{
  "intermediate_size": 768,
  "norm": "layernorm",
  "attn_scale": 0.125,
  "parallel_block": false,
  "lr_head": 0.00654,
  "final_lr_fraction": 0.03,
  "train_tokens": 216100000
}
Each number is 128 + 32 x the weight over the matrix's rms, rounded and kept within 0 to 255. Layers, rows and columns count from 0.

# layer 4 MLP up, 768x128, rms 0.0839, rows 110-136, columns 0-127
[[110  68  89 163 150 125 113 105 134 182  87 139 108  97  79 104 155 163 124 140 154 172 157 127 110 114 148 167  52 156  80 104 118 115  48  34 115 130 170  98 118 160 186 122  79 153  97 116 102  59 192 128 125 103 112 139 137 126 193 129 138 157  91 121 147 137 150 120 117 122 221 112  91 154 113 109  75 166 159 123  71  71 186 153 218 169 148 111 143 172 113 114 169  56 170 124 125 134 161  74 171 140 173 156 101 157 177  74 167  84  79  76 127 111  71  94 113 105  83 117 161 190 106 145 153 142 103  49]
 [136 211  65  64  69  86  95 133  83 171 173  82 131 129  71 158 125 127  83  28 245 153 139 128 195 147 124 121  90 158 194  63 251 111  57 138 188  51 150 108  55 136  90 168  76 131 145 162 172  69 178  99 142  99 120 133  82 126  99  88 100 149  99 148 119 135 145 182 121 142 145  79  62 145  47 107 103  89 211 154 151 129 129 174 109 130 134  89 132 115 140 192 125 160 255 125 156 108 121 146 190 174 190 157  82 130  28 116 118  56 167  86 255 128  99  86 198 132  59 153 171 187  98 113 156 139 116  64]
 [117  98 139 120  62 152 124 155 113 146 125  93 111  50 125 147 140 146 158 115 220 174 113 145 138 116 182 112 128 138  99 170 193 118 137  55 141  73 141  47  80 149 114 122 116 137 132  73 120  85 111 122 116  72  77 154 131 126 159  85 122 166 125 210 186 111 134 127 166 169 187 109 163 134 156 138 116 162 189  95 105 120 177 129 124  97 107 108 125 130 148 152 179 141 213  94 127  93 156  55 105 121  76 108 123 123 169  74  70 142 153 141 145 111  26  36 160 135 150 127 153 154 161 151 193 103 129 158]
 [138 124 169  95 152 145 106 144 214 135 141  89 116 134 169 162 121 182 135 108 186 137 149  98 148 112 102 108 190 127 161 127 127 132 138 155 119 151 160 154  88 114 132 135 129 121 167 127 163 139 100 106 183  69 118 112 108  85 127 126 130 121 151 120 147 145 100  91 112 142  61 114 101  85  85 151  85 150  62 122 167 129 164 113 137 141 113  81 115 116 153 166 107 195 151 140 103 148 148 138  74 131 112 136 132 154 159  97  72 146  81 130 141 153 160 181 151 105  88  32 129 131 127  72 128 130 109 138]
 [ 83 118 122 109  94 142  66 136 145  97 170 133  53 188 129 116 189 118  84 127 137 185 122 199 175 118 154  81 119 162 164  45 154 158  78 111 220 113 177  11 150 166 122 130 149 140  61 126 141 132 186  97  85  90 149 146 118 108 174  45 125 131  78  76 116 145 179 145 128  74 144  89 229  89  50 145 148 168 166 132 158  47 156 156  88  70 142  28  93 153 137 161 162 159 123  80  99 136 139 158 144 174  93 181 152 121  49 115 120 123 173 104 225 178 105 109 116  53 170 182 205  70 125 179  84  99  77  90]
 [125  98 147 115 160 149  89 130 194 122 112 179  91 160 163  85 177 168  97  96 140 114 103 181 116 111 151 101 125 184 124  85 138 125 116  51 110  92 149 100 131 127 130 100  78 119  99 135 159 131 124 122 161 104  72 154 175 113 132 117 143 134 164  60 130 116 142  96 127  87 118 126 166 182  50 128 150 102 172 143 215 112 185 162 119  92  86 117 148 129  77 204 164  84 168 120 142 152 129  86  60 131 155 130 128 120 152 132 154 158 136  96 117 135 170 110 152  52 166 128 132 166 105 154 147 116 108 128]
 [ 72 130  76 133 188 103 134 130 164 114 129 119  73 159 101 152  83 141 104  93 136 114 112 154  85 139 168  94 128  93 146 146  68  92 121 149  91 148 151 156  91 170 192  99 111 117 156 146 169  99 138 103 144  97 119 118 172 109 126 140 108 136 141 130 160 131 146 121 181 124  86 124 148 150 102 128  95 116 136  86 156 145 135 216  50 119 122 136 130 146 124 163 159 123 154 141 138 193 189 106  74  94 102 165 108  82 200 123 140 118  97 114 158 118 136 132  81 107 150 109 144 141 103 138 132 113 108 125]
 [184 125 125 157 122 110 108 101  75 147  87  96 121 184 151 169 129 105  40 100 121 185 130 134 135 156 102 120 171 199 189 118 114 232 111  74 172 181  94  77  85 125  79 197 120  55  93 162 185 185 187 103 140 104 161 156 212  49 121   0  47 107  64 121 171 115 214 255 125 154  78  25 119  70  99 141 124 100 168 202 170  84 116  56 102 136 130 137 154 163 125 117  60 162 158 177 143 122 134 174 101 122 150 114 125 144 146 110  74 176  86  86  82  65 100 135 120 137 172 167 123 149 223 165 171  69 114 118]
 [ 74 137 112 106 132 154 118 171 165  58  75  80  38 101 146 116 122  76 110 159 172 155 145 120 116 188 122 149  81 132 129 170 109 124  61 182 160 129 153 148 130 174 183 106 109 115 160 195 153  92 151 111  62 137 100  53 155  67 106 150 105 203 108  63 150  94 154  50 114  98 121  91 110 199 105  83 152 149  94  77 161 143 119 161 135  68 167  91  48 132  86 167  97 153 208 105  55 186 158 105 144 206  67 173 108  91 165  97 181 146 143 204 202 153 122 135 113  81 122 136 101 122 115 181 203  26 178 114]
 [105 155 159  87 125 119 129 153 139 113 172  74 138 150 106 134 126 122 136 128 135 134 119 129 142  99 129 125 129 135 108 129 148 120 159 128 120  88 151 148 145 121  85 127 133 146 147 155 123 134 152 135 100 106 142 148 135 160 152 117 102 132 169 120 138 114 128 169 134 104 145 122 130 113 159 130 117 137 138 148 108 102 125 116 155 112 139  85 107 118 103 127 114 135  89 163 126 139 142 156 117 161  98 123 109 106 154 133 108 155 123 126 121  99 138 128 103 136 128 143 152 127 117 119 112 153 116 141]
 [130 133 128 130 128 132 126 128 130 129 127 129 127 129 128 125 130 128 132 129 129 130 126 125 128 129 128 131 131 126 125 130 128 129 129 130 128 132 129 128 126 125 130 130 126 129 128 131 128 130 129 128 132 129 128 130 134 126 124 127 133 125 130 126 128 125 128 133 123 129 131 131 130 130 126 123 129 132 128 126 124 128 127 130 131 130 135 126 127 131 130 131 127 129 130 126 132 133 126 128 133 127 130 137 131 127 129 127 129 128 128 134 128 127 127 126 128 131 127 127 129 128 129 129 129 130 127 128]
 [128 128 127 128 124 127 125 127 130 126 131 134 127 129 126 126 126 129 123 131 125 124 132 128 122 130 127 123 128 123 124 128 129 126 129 132 126 126 123 127 126 123 127 128 131 122 131 127 130 130 123 116 126 125 126 133 128 128 130 128 125 124 124 129 129 116 127 128 129 125 131 132 129 129 126 122 128 123 129 127 128 126 125 123 130 127 145 129 128 128 131 124 126 129 125 127 128 127 129 128 130 128 125 125 125 131 128 128 122 127 126 131 123 130 127 129 133 129 130 126 128 128 128 124 126 130 134 127]
 [122 227  92  66  74  99 143 120  77 160 154 129 130  94  96 198 137 217 167  95 172 139 141 159 120  82 128 159 164 179 151  88 121 117 159 182 158 111 212  90 146 120  94 151 175 137  95 129 109 165  81 112 104  69  92 101  53 155 105 106  36 103 147  41  98 118 255 186 174 128 156 108 176 101 174 151 146 121 160 149 109  48  67 100 184  49 116  96 114  90 155 154 123 127 166 138  79 175 155  96 118  97  83 152 100 127  74  68 131 187 221 145 180 201  85   0 161 105 136 164 115 199 148 104  63 108 103 124]
 [107  92 116  58 175 165 187 165 169 136  94 139 138 124 106 152 119  69 144 160 124 127 121  83 179 148 143 131  35 104  93 122 208 114 137  83 104 109 130  70 172 153 167 106 144 153 145 184 159 116 126 110 116 112 138  90 167 157 137  63 131 162 142 117 109 119  94 146  98 139 162 143  68 122 206 133  48 122 183 149 119 136  89 150 159 159 147 110 109  52  96 177 156  72  84 115  66 126 134 165 139  58 146 189  75 124 103 147 108 195 122 121 182 112 189 125 174  57  52 156  86 138 140 116 175 140 116 164]
 [127 136 203 167 219 161 109 144 135 165 156  83 134 103 159 182 115 154 116 119 145 171 140 115 101 197 131  99 129 109  73 114 122 164 101  35 124  90 128 111 136 120 193 171  98  81 136 125 101 114  62 130 102 149 148 113 210 100 118 126 161 102  42  79 118 117 147 138 127 101 174 138  55 159  96 160 151 162  84 113 200 170 123 151 152 138 118 128 178 138 124 136 125 126 156 122 146 157 156 128 168  88 210 155  86 151 137  62 201 162  62  89 145 164  61 164  97  84  70 150 124 202 143 118 158 186 114 128]
 [189 145 138 127 112  93 183 137 171 104 178 140 174 190  92 167 122  60  82  71 169 132 137  82 142 173 114 159 123 191 246  89  40 144 107 109 150 127 134 127 129 115 146 111 107 177 146 222 130 150 102 119 121 154 182  97 126  80  71  94 117 118  90 132  55 133 180  85 125  74 125  63 134 186 129 141 160 126  65 138 135  62 139  52 188 154 149 122  48  83 119 127  89 208 147 112 103 138 161 153  68 131 107 125 147 114 119 185 111 176 128 104 167 145 161 115 149 138 113 154 138  52 110 131 132  97 134 170]
 [127 129 126 127 131 129 130 128 129 131 127 122 130 125 128 128 127 130 134 121 128 127 125 128 133 124 124 133 127 127 129 129 129 133 129 125 129 131 129 129 127 124 132 127 124 129 123 128 127 126 128 124 127 131 128 128 128 127 128 127 130 124 128 129 127 143 132 127 126 127 124 124 125 126 130 134 127 136 127 125 125 127 132 130 124 127 124 127 131 129 125 133 130 126 129 131 126 132 121 127 125 129 129 134 128 130 127 128 126 127 129 130 132 126 129 128 128 129 127 131 130 127 129 132 128 130 128 131]
 [119 137 120 121 125 125 121 129 130 116 131 137 127 139 130 135 128 121 110 136 125 124 134 129 113 134 135 120 139 128 123 128 132 131 132 133 116 112 120 135 125 129 119 127 139 117 124 130 137 133 130 121 127 124 125 129 119 131 138 129 116 122 128 134 124 116 126 123 136 116 138 121 118 122 121 127 124 120 127 127 127 130 121 115 124 138 140 127 115 129 139 123 128 120 120 123 136 123 134 118 133 128 130 126 122 143 129 129 120 131 126 135 123 132 121 124 124 130 137 115 120 135 128 124 123 127 143 124]
 [ 57 123 101 181 164 139  99 107 165 108  82  68 112 159 153 103 121 166  80 114 104 174 148  71 171 132 146 111 126 148 146 140 132 144 176 121 100  89 146 119 128 106 118 145  96 105 117 111 153 133 159 145 125 139 130 116 137 139 135 101 117 129 134  90 168 137 116 133  84 121  87 109 127  91  51 151 120 145  68 153 182 139 166 123 151 113 168 136 146 165 107 109 132 176 140 174  99 141  84 141 106 142 136 127 121 119  96 131 154 106 173 111 116  96 109 126 179 114 125  97 138 131 140 138 190 101 137 133]
 [127 128 123 126 129 124 125 131 131 127 135 133 131 131 127 135 127 131 130 129 123 121 141 131 123 134 128 122 129 118 128 127 130 123 134 131 128 129 126 126 129 126 128 124 135 127 127 131 129 127 126 120 126 132 124 137 128 129 131 127 125 131 124 132 127 127 132 129 133 126 131 127 125 127 127 127 130 127 132 125 129 133 124 128 131 133 135 129 128 132 129 125 128 127 129 130 127 129 136 123 127 129 128 125 137 131 127 131 119 128 128 133 125 132 127 130 132 130 132 131 131 131 128 123 128 131 129 129]
 [ 70 106 153   4 115  77 157 134 223 149  81 139 183 175 150 128 107 168 157 191 147  92 115  49 233 205 168 118 121 110 106  51 119 115 136  32 146 136 196 144 114 131 189 180 127  65 140 150 101 142 103 100 165 108 224  74 197  44  72 137 128 141 191 150 100 145 108 115 124 114 180 117  42 136  87 114 113 137  27 102 172 168 143  95 194 133 132 147 110  83 123 121 150  99 202  34  93 141  99 198  75 231 123 104 108 111 139  54  91 118 137 119 134 158 155 168 147  38  58 135 118 231  87 141 158 167 151 102]
 [174 105  92 132  79 113 109 167 119  92 145 105 145 135 132 159 146 143  92 133 195 113 129 164 154 101 116 118  98 102 135  53 160 169 115  92 132 156 137 118 147 134  93 162 179 136 182 167 151 158 161 107 123 118 126  87 131  92 132  62 113  75 124 184 133 130 139 145 122 137 114  66 151  93 180 108 130 128 181 164 122 115 112 142 119  53 124  68 104 164 144 142  87 113 125 123 139 123 154 181 175 117 134 150  93  84  91 220  99 113 114 167 155 191  63 123 106 188 143 163 186  64 125 128 145 113 146 122]
 [111 123 145 143 143 160 102 105 130  73  63 140 145 119  86 120 129 115 161 142 136 218 104 173 192 126  84 111 148 113 193 214 167 174 111  96 130 133 180 170  90 182 198 155  89 239  74 205 162  90 157  93 146 170  99  96  51 108 145 167 121 168  76 130 153 113 118 192  79 107  89 172 113  59 140 121  30 237 204 101 121  28 194  75 148  94 105  54 123 112  73 103 100  35  89 100  24  94 178 119 135  86  11 197 178 139 188 184  80 119  99 175 226  55  71  55 158 142 111  47  82 106 243 127  86   1  76  51]
 [129 130 126 126 128 126 128 128 129 127 127 133 126 131 126 129 130 127 125 128 125 126 127 128 130 130 127 127 129 126 126 129 126 126 127 125 127 128 126 124 127 127 125 129 130 126 128 127 130 129 129 122 130 126 125 126 125 130 128 129 125 124 128 129 124 132 128 127 131 127 131 126 127 129 128 125 127 127 131 127 129 124 128 128 127 127 128 129 129 127 127 127 128 131 126 125 127 127 127 127 127 126 130 127 125 131 129 126 125 127 127 131 127 127 127 127 127 126 130 127 126 128 128 128 128 125 125 126]
 [ 76 169 116  82 133  98 112  99 162 118 105  73  83 116 109 118 169 102 141 152 131 151 168  65 179 166 116 141  78 145 116 157 139 139  89  80 134 120 198 111 114 156  93 110 134 138 127 142  92  92 139 131   0 140 133 116 151 134 137  92 141 129 174 183 101  82 104 120 162 118  98 131  97 138 138 115 127 153 171 134 118 122 156 149 155 131 194 140 141  91 134 160 175  99 139 107  64  88 162  56 104 165 119 139  67  87 129  82 111 163 140 154 145 161 113  77 119 120  56 172  71 169 107 106 198 135 124 118]
 [ 80   0 116 143  93  94 180 137 161 239 217 221 131 141  75  98 152 101 167 188 165 114 134 111 135 148 126 144 193 103  95  84  82 112 131  84 113 105 136 115  68 118 100 239 141 132 125 184  38 148  82 106 130 102 156  80 211  87  66 109  77 179  95 254 164 133 221 139 120 190 114  75  79  77  35 112  80 127  63  70 211 175 194  63 176 212 106 117  93  76 117 131  89 120 168  33 118 150 139 121  46 127 118 145 137 119 129  72 182 244  97  58 142  46 209 148 125  77  98  96 132 142 132 149 177 197 137 125]
 [133 129 129 198 137 140 174  87 154 152  71  98 124 115 204 120 124 146 129 166 129 131 116 160  83 114 140  99 159 129 161 110 145 125 161  59 131  66 141 143 102 113 172  86 123 159 111 126  84 116 126 132  38 125 173 122 198 164 150 151 163 139 105 206 137 130 121  66 180 107 120 150 119 142 105  68 129 185 143  64 163  72 175 161 150  90 132  99  78 137  84 117 142 144 130  84 175 167 112 163  87 153 183  41 136  92  78 145 103 135  80 146 166 100 122  73 112 187 133  85 101  58 187 186  95 112 129 119]]
# layer 4 MLP down (transposed), 768x128, rms 0.0539, rows 110-136, columns 0-127
[[101 124 185 143 153 150 140 177  53  83 108  36 112  97 110 139  68  45 133 126 135 134 149 136  49  43 153 131 102 133  60 128  99 155 124 180 131 162 167 161 126  81 145 156 149 120 127  67  96 252 119 140 138 131 176 129 108 187 199 154 139 126  44 116  73 176 111 119  59 167 114  39 144 144 104 189  95 168 118 100 159 123 123  90 121  83 145 123 138 184 151 187  71 127 123 120  77 116 204 126 118 141 123 156 102  85  58 170 195 131 127 180 113 110 127 186 153 182  89 172 146  66 109 127 125 183 190 170]
 [128 223 166 179  91 250 146  51 216  54  59 146 116 218  92 172  74 108 103 154  74  79 150  76  85  30 229 133 103 174 126 132 106 122 109 249 145  98 157 139  97  90 233 225 144 215 156 132 102 186  93 121  92 119 196 124  97  46  90  54 120 206  32  80  98 255 224  43  83  90 164  55 119  42 175 136 248 127 132 138  85  36 136  73 159 108 110  46 171 153 223  43  29  99 125 149 141 165  59  90 133 176  98 178  97 195 203  49 194 142  72 192 169 182 195  64 163  95 196  53 159  99 127  52 181  83  87  91]
 [169 146 112 101 126 112 143 146 114 135 119  89 135 131 152 126 174 105 134 104 117 164 146  59 135 100  84  83  30 146 104 148 168 118 119 252 143 114 107 157 124 120 130 140 132 128 152 184 132 121  73 137 176 173 115 106 115 111  41 120 127 132  98  64 124  85 142 133  40 131 102 187 121 129 106 173 182 111 130 176 120  93 135 151 159 144 150  35 157  90  94  92  84 193  96 112  99 144 100 126 126 183 173 116 140 112 160 148  94 211  66 139 157 137 136 213  85 151   8 198 138 121  77 129 111 215 156 131]
 [143 162 127 112 127 118 140 130 144  96  87  99  99 149 135 127 129 202 130 140 173 134 147 132 146 128 151 111 143 115 117 134 146 130 120 115 139  78 189 124 167  60 127 137 131 157  93  77 148 101  77 114 128 131 169 124 127 166 102 144 142 164 123 126 133 225 129 133 121  79 130 144  79  92  11 115  54 135 127  87 102 114 116 138 130 204 108 142 122 168 157 111 148 145  76 120 122 136 104 124 128 156 114 152 129 147  98 115  94 129 173 176 153 139 148 131 152 116  52  83 132 141 100 132 140  91 145 101]
 [146 134 106 107 123 160 114  94 139 152 117 124 122 116 172 128 146 147 145  93  96  81 107 152  95  50 127 170  74  75  81  79 154 129 111  96 183 188 148 147  55  78 176 187  76 150 149 192 122  56  84 109 148 108   0 132  59  96 161  68 108  84 166  74 142 186 138 110 133  71 228  89 147 162 132 183 119 117 128 151 182  90 147  84 150 169  82 213 121 255 153 151  45 126 113 150  75 137 161  79  90 102 165 154 143 163  34 144 145 126 133 127 216 187 143 126 101 161  78 146 191 184 121 126 156 138 142 156]
 [164 166  75 161  86 136 107 111 113 148 110 135  76 144 126 103 102  96 184 104 106 104 143 129 117  92  95 171 126 126 140 140 171 124 144 142 131 144 120 172 166 111 163 100 111  74 139  86 108 135  93 131 142 140 107 106 101 142 139 118 106 130 137 140 176  80 148 107 115 134 134 145 154 123 123 173 160 173 143  39 174 147 127 132 111 147 131 185 186 118 111 112 155 153 119 123 132  75  91 135 157 116 166 125 132 149 124 137 124 130 121 148 127 108 130  97 130 159 150 170  46 106  84 125 114 158 129 159]
 [163 145 176 107  46 145 136 137 101  81  78 134  20 159 137 228 201  96  58  98 158  86 188 123 157  81  61 126 104 125 166 157 125 160  56 182 137 163 159  84 141 149 121 111  98  98 171 130 134 150  33 155 140 104 197  35 108 144 119 130 131 129 106  58 143  94 113 122 100 120 137  84 191 139  61 145 100  81 146 174 139 181 140 186 104  93 153 161 168 126  85 130 151 126 191  95 104 121 107 139 143  95 141 150 107  75 140 164 163 148 142  83 122  87 158  81 134  83 146 140 196 124 157 183 167 136 129 103]
 [ 98 114  13  44 125 130  82 110 182  84 114 122 109 119 149 145  63 105 171 122 223 160 132 181  80 165 200 171 218 115 103 172 221 120 121 177 140  31  65  92 133  61 127 196  69 212 121 141 164  28  89 132 146 129 136 207 113 116 150 162 198 143  98 107 196 200  89  45 172  96  75 109 157 135  71 113 120 158 104 122 101 254 176 223 128 162 141  92  65  84  11  77 176  86  56 165 132 108  46  67 197 188 166 123 194 133 210  14 214 163 109 122  87  53 147 174 184  76  73  75 148  70 193 151  99 108  77 110]
 [  0 166 148 122 192  71 183   8 146 100  25 148 121 107 130  67 119 154 188  68 131 179  86 118 125 221 165 192 105 152  95 162  53 212 155 105  80  37 163 136 152 159  83 155 141 200  62 137 126 102 161 128  99 186 136 140  80 134 179 151 100 175 103 120 120  65  47 190 140 110 136 110  97 164  89 195 144 154 124 146 155  93 173  96 165 162  51 116 127 118 130 116 105 147 191  72 206  90  86 149 182 152 183 138 137 130 154  79 129 189 182 118 121  85 197 143  85  94  70  77 170 122 109 161 198 109  81  76]
 [129 142 158 148 115 140 160  89 156 129  88 121 119 116  97 110 144 137 155 167 124 140 119 123 101 185 117 120 129 135 147 114 116 120 123 141 113 133 102 130 104 147 143 101 145 136 134 142 131 117 123 155 131 129  97 101 129 106 111 123 114 128 120  85  82 118 122 111 142 156 106 135 104 138 147 129 145 138  81 123 107 154  91 153 116 145 155 186 140 117 135 149 150  96 139 122 114 143 110 110 116 117 140 118 128 112 105 105 147 121 125 151 147 124 137 115 146 108  98 149 151 151 152 135 154  96 153 150]
 [128 125 126 131 129 126 125 125 131 129 127 128 127 125 127 126 130 127 127 126 129 129 128 127 128 126 130 126 128 127 128 129 125 128 129 130 128 128 128 128 128 128 127 127 127 130 126 126 128 128 132 128 125 131 127 131 130 129 126 130 126 129 124 131 128 127 127 126 127 130 128 127 128 127 130 129 124 127 128 130 128 127 130 131 127 128 128 127 129 128 129 129 129 126 126 127 126 127 130 127 129 127 127 128 125 129 127 127 129 129 127 128 130 128 127 127 129 129 127 127 128 128 125 127 126 128 129 125]
 [130 127 129 130 128 130 129 126 128 127 126 129 127 129 130 126 129 131 130 128 128 129 126 128 130 124 126 129 131 127 127 129 129 129 128 127 127 127 129 127 132 127 126 125 128 128 126 129 125 129 129 130 128 127 129 130 127 126 127 127 129 128 127 128 128 130 126 127 127 127 127 127 126 130 128 129 128 126 127 129 130 126 129 129 127 129 129 128 128 130 127 127 126 130 130 126 125 127 125 128 126 127 128 131 127 129 125 126 128 127 127 128 129 130 130 132 129 127 129 126 126 128 129 127 129 128 127 130]
 [165 101  70 116 172 106 168  38 126 215 118 127 101  75 129 156 121 131 122 133 117 109 106 208 159 172  71  94 106 142 150 117 177 104 105 100 140 135 153  92 237 139 128 143 130 164 148 140 112 173 168 144 175 131 113 155  85  57  86 138 215 146 172  75 144  90  49 106 136 142 140 116  96 149 176 161 103 165 147  83 136 126 168 170 142 144 142 149 126 157 140 154 214  80 101  65  92  69 131 106 161  55 231 140 137 113 123  53  81 128  86 111  52  18 148  58 206 127 108 173 152 134 128  10 213 127 176 135]
 [108 110 136 126  95 134  91 164 168 152 102 179 130 104 123  96 163  86 109  83  81 143 146 146 151  88 164 143  75 104 131 101 168  94  68 137 157  91 121 124  47 120 111 172  80 157 142 105 118 161 112 137  97 175 141 168  91 163 117 161  91 138 152 117 106 150 165 147 140 179 142  78 185 111 163  89 151 104 122 148 162  99 152  58  73 138 108 114 144  91  96  82  45  83 148 108 193 140 129 125 142 138 125 183 176 141 131 125 150 124 131 112 149 163  59 136 206 171 198 114 125 108 157 115 121 138 123 151]
 [ 73  68  62 150 109 120 130 201 127 104 182  89 206 144 131 127 167  93 133 134 115 103 136 135 150  92 121 163 182  81 142  77  86 118 120 176 116 102 203  76 131 112  87 117 110  96  88 133  73 111 121 102 150 141 195 159  72 206 116 164  80 147 136 161 127 142 124  54 147 103 131 114 154 144 150 170 155 109 110 139 101 141  68 188  96 134 151 155  59 169 117  50  91 149 194 172 187  55  96  65 134 182 137 193  74 108 120 171 164 135 134  50 121 188 109 151 133  84 176 134 142 181 159 167  78 197 132  56]
 [157 175 163 111 145 163 104  84 140 174  27  98 120  97 176 129  99 165 137 141 111 158 149  59 143  39 159 150 157 180  37 200 148 112 150 186 107 131  51 189  75 116 214 132 138  48 199  66 132 125 154 156 183  19 121  87 116 204 234 116 100 158  91 109 153 212  97  96 133 104  74 177 123 107  99 153 110 145 161 100  79 142  95 149 127 116 148  94 133  87  74 116 173  42  82  96 121 148 174  73  49 141 169 136 105 142 216 106  89 196  93 176  34 101 134 137 155 105  88 131 121 199 167  93 125 204 107 109]
 [128 128 128 127 130 126 128 131 128 131 129 126 129 128 128 129 128 125 126 128 130 127 130 128 127 132 130 127 127 129 128 128 125 129 128 127 128 131 129 129 128 129 129 128 129 130 127 128 128 128 128 126 129 129 128 129 129 129 128 128 126 131 127 127 127 125 127 128 130 130 128 128 130 127 127 131 126 129 129 126 127 128 130 129 128 127 131 132 125 127 126 129 128 128 127 127 131 131 128 129 129 129 132 125 131 127 130 128 130 126 129 129 129 126 127 126 130 129 127 128 128 129 126 129 130 130 127 126]
 [130 121 129 126 126 129 125 126 127 129 124 130 126 131 126 131 131 134 133 125 127 129 124 127 127 126 124 133 130 127 129 128 129 126 124 125 123 130 129 129 129 121 129 122 123 132 124 128 127 126 133 137 128 128 124 127 126 131 130 131 134 122 132 124 130 131 131 125 125 125 127 127 127 128 122 122 130 130 131 129 128 130 131 128 124 126 129 132 135 126 127 127 125 129 128 126 124 128 125 134 123 132 124 131 129 129 128 127 132 130 129 124 128 129 132 133 128 123 126 123 127 119 129 137 127 131 131 129]
 [132 125  71 166 134  99  82 118 136 145 116 139 145 114  89 120  82 118 161 130 117 184 128 132 140 147 132 130 108 139 132 127 151 108 113 131 166 122 101 184 111  82 134 140  70  99  81  92 139 104 107 137 153 158 140 189  98 150 135 151 167 151 102 120 182 134 145 149 137 102 161 138 114 118 105 127 133 160 162 130 132 100 142 129 118 158 137 159 107 191 104  85 173 116 101  94 174 113 114  92 151 157 150 130 186 123 128  84 107 133 178 155 105 103 108 120 156 110 133 110 110  98 125  54  55 161 116 132]
 [132 128 131 129 127 130 129 127 129 127 126 129 128 130 128 126 130 128 131 128 127 126 125 126 132 129 122 130 129 127 128 128 130 129 128 128 128 130 131 129 130 125 128 126 131 128 128 130 127 127 128 128 128 129 131 126 126 127 128 129 128 126 132 127 128 130 128 132 129 124 126 125 126 129 126 127 128 128 127 127 126 128 127 129 130 128 130 128 127 132 126 127 123 128 128 128 123 127 126 130 126 130 130 130 128 130 129 128 129 127 127 126 126 128 128 130 125 128 129 126 123 128 130 130 129 129 128 129]
 [130 148 139  32 116 190 163  96 142  87 182 140 224  98 255  93 130 133 160  92 157  39 120  53 167  68  79 216 119 106  98  82 180 154 138  41  43 199 151 192 126 141 162 120  75  96  91 137  92 139 116  92 113  70 128   0  76  91 197 205  59 109 154  58 136  77 118 149 157  71 167 168 163 166 155 120  58 145 175 124  96 120 192 103 129  91 124 193 101 183  92 165 184 131 160 110  93  72 180  29 169  86 180 189  72 119  98 130  58 120 186 108 156 136 113 171 168 226 160 211 185 112 103 112 150  42 206 127]
 [ 96 120 163 109  81  77 151  82 132 112 105  79 154  96 130 136 107 222 124 182  70 162 177 107 102  93  91 194 186 103 120 196 118 128  82 111  76 121 170 207  94 108 181 178   3 166 195 148 153  87 134 140 185 124 110 138 109  84 117  70 204 146 162  29 132 171 171  42 141 230 173 134  96  91 124 152  99 193  88  90  72 132 193 126 195 161 149 209 171  39  85 127 150 178 189 106 117 215 117 108 161  24 185 149 152 142 146   5 141  91 147 146  98  91 207 102  31  94  88  64 103 179  99 125 124 131  87 115]
 [148   3 163  82 152 142 150 120 161 190 124 168 141 196 154  82 156 117 136 146 134 108  71 131 134 125 130 138 106 138 114 169 150 103 112  74  87  59 174  85 162  99 134 175  77 149  77  90 175 152 170 171 148 106 105  40 124  62 166 188 146 175 147 160  76 127 117 150 102 148  87 112  68 151 153 127 126  89  98 191 171  83 198 125  55 187 125   0 179  92 108 183 125 137 114 185 155 187 155 150 135  41 202 133 197 136 158 149 125  59  99 111  94 134 221 102 196 125 162 114 151  86  78  61  63 138 118 146]
 [126 127 129 129 126 130 130 125 127 127 129 129 128 127 127 129 130 129 131 126 126 129 127 128 130 129 126 127 131 127 129 128 128 129 130 128 128 129 128 128 129 127 129 125 129 128 127 129 127 131 128 130 126 128 128 130 127 127 131 128 132 128 128 127 131 128 130 128 127 127 126 128 128 128 125 127 127 126 128 129 126 127 129 130 130 128 128 128 129 129 126 128 124 128 128 129 127 129 127 126 126 126 128 129 128 128 126 130 124 128 129 127 126 128 129 130 127 129 127 130 130 128 128 124 126 127 127 129]
 [133 160 150 164 129 121  99 131 118 131 153 121 153 128 156  90 173 119 162 165 119  96 142 140 150  88 158 165 139 165 166 117 152 138 129  85 144 175 132 107 108  94 129 117  94  91 126 163 108 125 128 162  61  85  79 129  78 170 155  77 112  63 107 118 119 135  81 203 130 166  94 161 151 112 129 112 158  30 130 171 101  76 186 152 143 142 154  91 121  96 126  95 119 118 100 103 122 149  76 170 197 130 137 106 153 127 154  90 127 159 142  88 154 157 129 131  49 116 124 163 170 137  94 103  98 172 120 169]
 [156  86 119  29 115 102  88  70 181 119 162 195 189 146 135 161 167  25  77 144 132  82 133  57 174 192 172 111 102 113 104  36  96 134 152 118  83 141  51  86  99  41 111 217 115 134 132 250 131 223 131  95 124  65 190 109 200 189  81 127  43 111 189 164 138 187 121 126  55  53  87  58 141 114 159 187 122 168 119 182 170 141 189  38 138 131 134 122 123 134 140 114  62 158 128  96 177  75 152 142  29 143  97 194  92 187  74 187 105 144 118 172 159 165 222 172 196 117  77 181 131 153 126 122  96 116  78 130]
 [129  63 159  79 129 123 110 142 132 191  97 201 158  62 157  81 161 142 116 105 131  88 148 153 100 114 129 133 111 109 113 123 128 103  84 115  88 164 130  49  80 121 102 150 158 106 104 141 187 171 158 119 156 124 111 137  26 181 125 167 120  99 133 110 152 130 111 127 110 148 151  77 144 113 150 115  67 138 134 107  73 149 114 125 106 168 131 150 207 161 117 114 149  93 145  99 142 157 135 165 118 110 149 165 166 138 119 123 119 130 160 120  81 108 186 124  99  73 171 120 146 119 140 137 130 135 178 119]]